Weights of a small transformer language model.
Size: 12 layers, 3 heads of 128, vocabulary 22628, 37M parameters.
Architecture: rotary positions, skips across layers, capped logits.
Training: a variant of Adam for these matrices, 624M tokens, 9517 steps.
Each number is 128 + 32 x the weight over its row's rms, rounded and kept within 0 to 255. Layers, rows and columns count from 0. Numbers have three digits each. The size before them is the row's rms in percent of the matrix's.

# layer 8 MLP down (transposed), 2304x384, rms 0.0501, rows 1336-1350, columns 96-191
081:157109128126132131162184101119102137111094099098101088159133117174115136148154122211135088127102088129139171104132106155120114124087169188149099089139145069101119110108169129124095162090135155095062083072121131115162118065174076051203142131108165136091135123095112145123100149164144114172
109:172105149148094119157166139165077067159119147132104111190127142098105093177107128150145065072061152178149133134067119120098189113177095135119163161145148136136045144123184125168150106109128153105126154132066193100162115135105145172152089123123168145178161123168108142128095090152138140089
066:189110161127120040091180143160138155117131168118166092127112131154084190157166135142176156111141164084081155175155118148114124149176091163159109132140136114114110093129164108104090110113102080137114156132134088078196120104182104068127145117171114151093088112185137188120107214149153089152
100:147151169117155078101163152121133090092153194162123139198090140077063174139129104183114097135134148121143136107169140147107152138103110142105101183141155121139152113123164070106145130077123121096106103110105142108147184104160148118123164089125121165110063074149067123104103174120133149151
102:069077129109189078125133099075181089153130074062088112194117180128127099133128134143185146146133119087115158169100123123143161133075157106174118130109079095174166103163154153198190105084118136180077161104136152138170173105112075117095127087162115108157070114084159131180140081124113166181
094:179099115234063134092098162032127115144075184024118172098128134116082145127155165108157142137124084130140130136145124113101145090102127097125160091093077123109150177075172124132104157118139152100151064132139153130078097093105163129090120102121139106140122147103103111110133103141156149110
106:098141126151089087111108132125155130124159168125111170163110078136083143135113089151157095156156152158131199117145147169110108126080159176146165198165112135156140156164118176088187057196117097133138138144202177131162102124101166146123112115156163150132075106176112200094073170105097117055
108:125144144044122182124139180111137134086114112101121184143097140090126137132160128165161148134145097178155088099120128138121120107143098134113082131083118134077123147130104110174155175105147112095147133126102163137107157144197103135141146134230088091129134162146132091146034126104133050126
112:107100064176148148142132140109154159061161123117072106178093134139107092121043112103151152179118100094142140134084171178176139147165098138088195090128159102141177159105144142136131141113075171127182155137154132136161050114133159100143135138125116100171198101167144121125150075119068114088
098:149087121101125091113160131098102198153117150121193169132117150183171141113151084181079109093185153127092151140139157162086126175121091130106103176129092138152045068154119066134106132149185101138124096169145171152137154145100132154125131134170132147125155106116151079124148162150135092144
093:187156125108118191127104147187157105055181110154163140099110103111104134142159093104102131141157134148148137127187189121090160126143146130116135115152086174067147138075134187112091120124176101149093134083133119097102129091119200181143132123118153111150130119094136152106107112218163154187
108:151139131119163111082175086123134116083092134153227112116134079102156118126134118139061137153129110121107102055136151103147119077072156144172140111130139068149169084093082118153129153121099155167199160147076136087096129147098148095173195174159131146083123096149153130138140167157163115138
115:109105093068060044112164199138097185123152082179087099114122083159123138155170082134112197134140146124106087092192207161117070138075111153108076115116126103121093108141176104162169108095162135163148112118126162129139104141113149200094122142174165147182149118102082153090168117098138087116
092:109116110123121093134155121126142157129126192113107154128130175125144110093130134170105094158139094140142153137128093115173127130160123150136095137153178114120128108153094154099153158123075045114080154116168079114116098126147118126120111135106172137171119120132072192159176159154108118146
068:167147155166113118079108127140161124139169151097176162120115099150109141123141060102166121133094209076129126129141118138174138125094108115128108161141135125161096063153129085150102157118140123122127113148100139087155092135142096113113143175092155117102166090173108112131173170131187143166
# layer 8 MLP up, 2304x384, rms 0.0567, rows 1337-1350, columns 96-191
108:208219151155097141151137126169092100194143158080133081108182121155254165115134163109123113077133089133172159133144145175133111190152156119103111132162104055139146098134105166125104060105162153175094090149104094116112134129155111107209180111149045117097142187138129140129119094072193143122
068:121120161109084130094092133134117153167054035145064129130157148143126057143115122113081109144129100174168069137193111109104121105150147074020124118133154104121120132129064112128190136170134224149090125061143119121122124140126120151098123170154111113173173178091087144144138117098124162131
099:156155159161088150128126106160126115149103145065062140110144104148147162106075162087112122139057162167150125137122129203132128132158095155145120114142102150198119153142166111144151162112151149109132190128143110078113139101144092143132189086124092154160154144137129152153115101103090166136
105:061121132152100125148128099151147118130169139072157127102129181099170113081147114073129124114066178143069140181162173130148175143170134123139075148151066120093139123068157087111125159116128136136142135180133132173124090214130129119125112129140058067118148209123130131125127081114131131202
095:107125113123096085123157202119127147139100137163132145118091143067126137137126127084146232144169133107050188149104131173210164154097180104101118145192153128175127112120121097115163120120084106120144091180157114160217168179146111232146108140139162118154101142131093150081134093164121122160
107:084122199114115087184163109082108111140103134138101160117093116199128166121148174120115103168156138172135148091154120213172135119178159102126101104150104131127111084129057151143207184145130108132111149149151133122199113104194116108126130158163153077162172121090129149086143129120120174155
106:173120162075098179179157115126173156148128119167075162194120113131110113096133165101126151099133135086137130140175036145109120180143111163065136112152104085122098157186113161188094146191176111108170097109143070136159125151174076082159125062127137127146113168130150103112138131152092130157
107:143150154127150151140118098097123198120141130179146121142140166128139150074073116084102146108059119095096145160139106092153122168163138156084116154114129143174117136104094132093115108135138172083161090122076120081143181132175113093195144165147129061147125175170126147172125088136091110123
094:083146150088101072135121161098099109127179071139147161125146062133164112124087142097122162137123109119164144102123146100119129196145121121101167111165147149091136139134150146106185147130100108122127089149110096163138087109179112153197089150173179117110151144112096114154151111137097134074
094:178090137147151137222162101085139117131132168095122095111071110103103105083149097105138161083091155095106084161135165116129137140125138118136121122109106146144083140159164028105139134148161130118170151073136154055071124175120140104139100114105089135127127172141102103085138159167192104159
106:082161115111116005146135134119151140115145104152168104117082138118146116119153111150108164131172061135171178076141108085128118123161107113120111101162155171081165154109109112140121100132169108134174064137121121099143116155158092148153172121105063090143144137138168107127103101168121146108
118:136213167110171158129100110119095147113111125130127082101158110114140144117084125115112179066131143059122135171071065105171129105113085118085106125188106121171136105138100094104151195082089176123156104097111141102086159139139114166126140091130065126154131110166096136125095111127125128142
088:085148119078127130117123139177077085109114149122163146156151098105115159153130126043083184123045115139149127166128126142139192172138133109057140116105170129124172072138112164149162075078109127112132158127132162075122137146144121161159145187129097113119160107122143104117171150143140183100
072:068142119161088129114077127139121177067111137130141134097190080138195112148092148127082084085167132158138092182149155163146255127104178061094195117120135145147155132146141171135178125133149171120114133129146148124075086094103130154151107160137089133121123195147119147136138058104106116147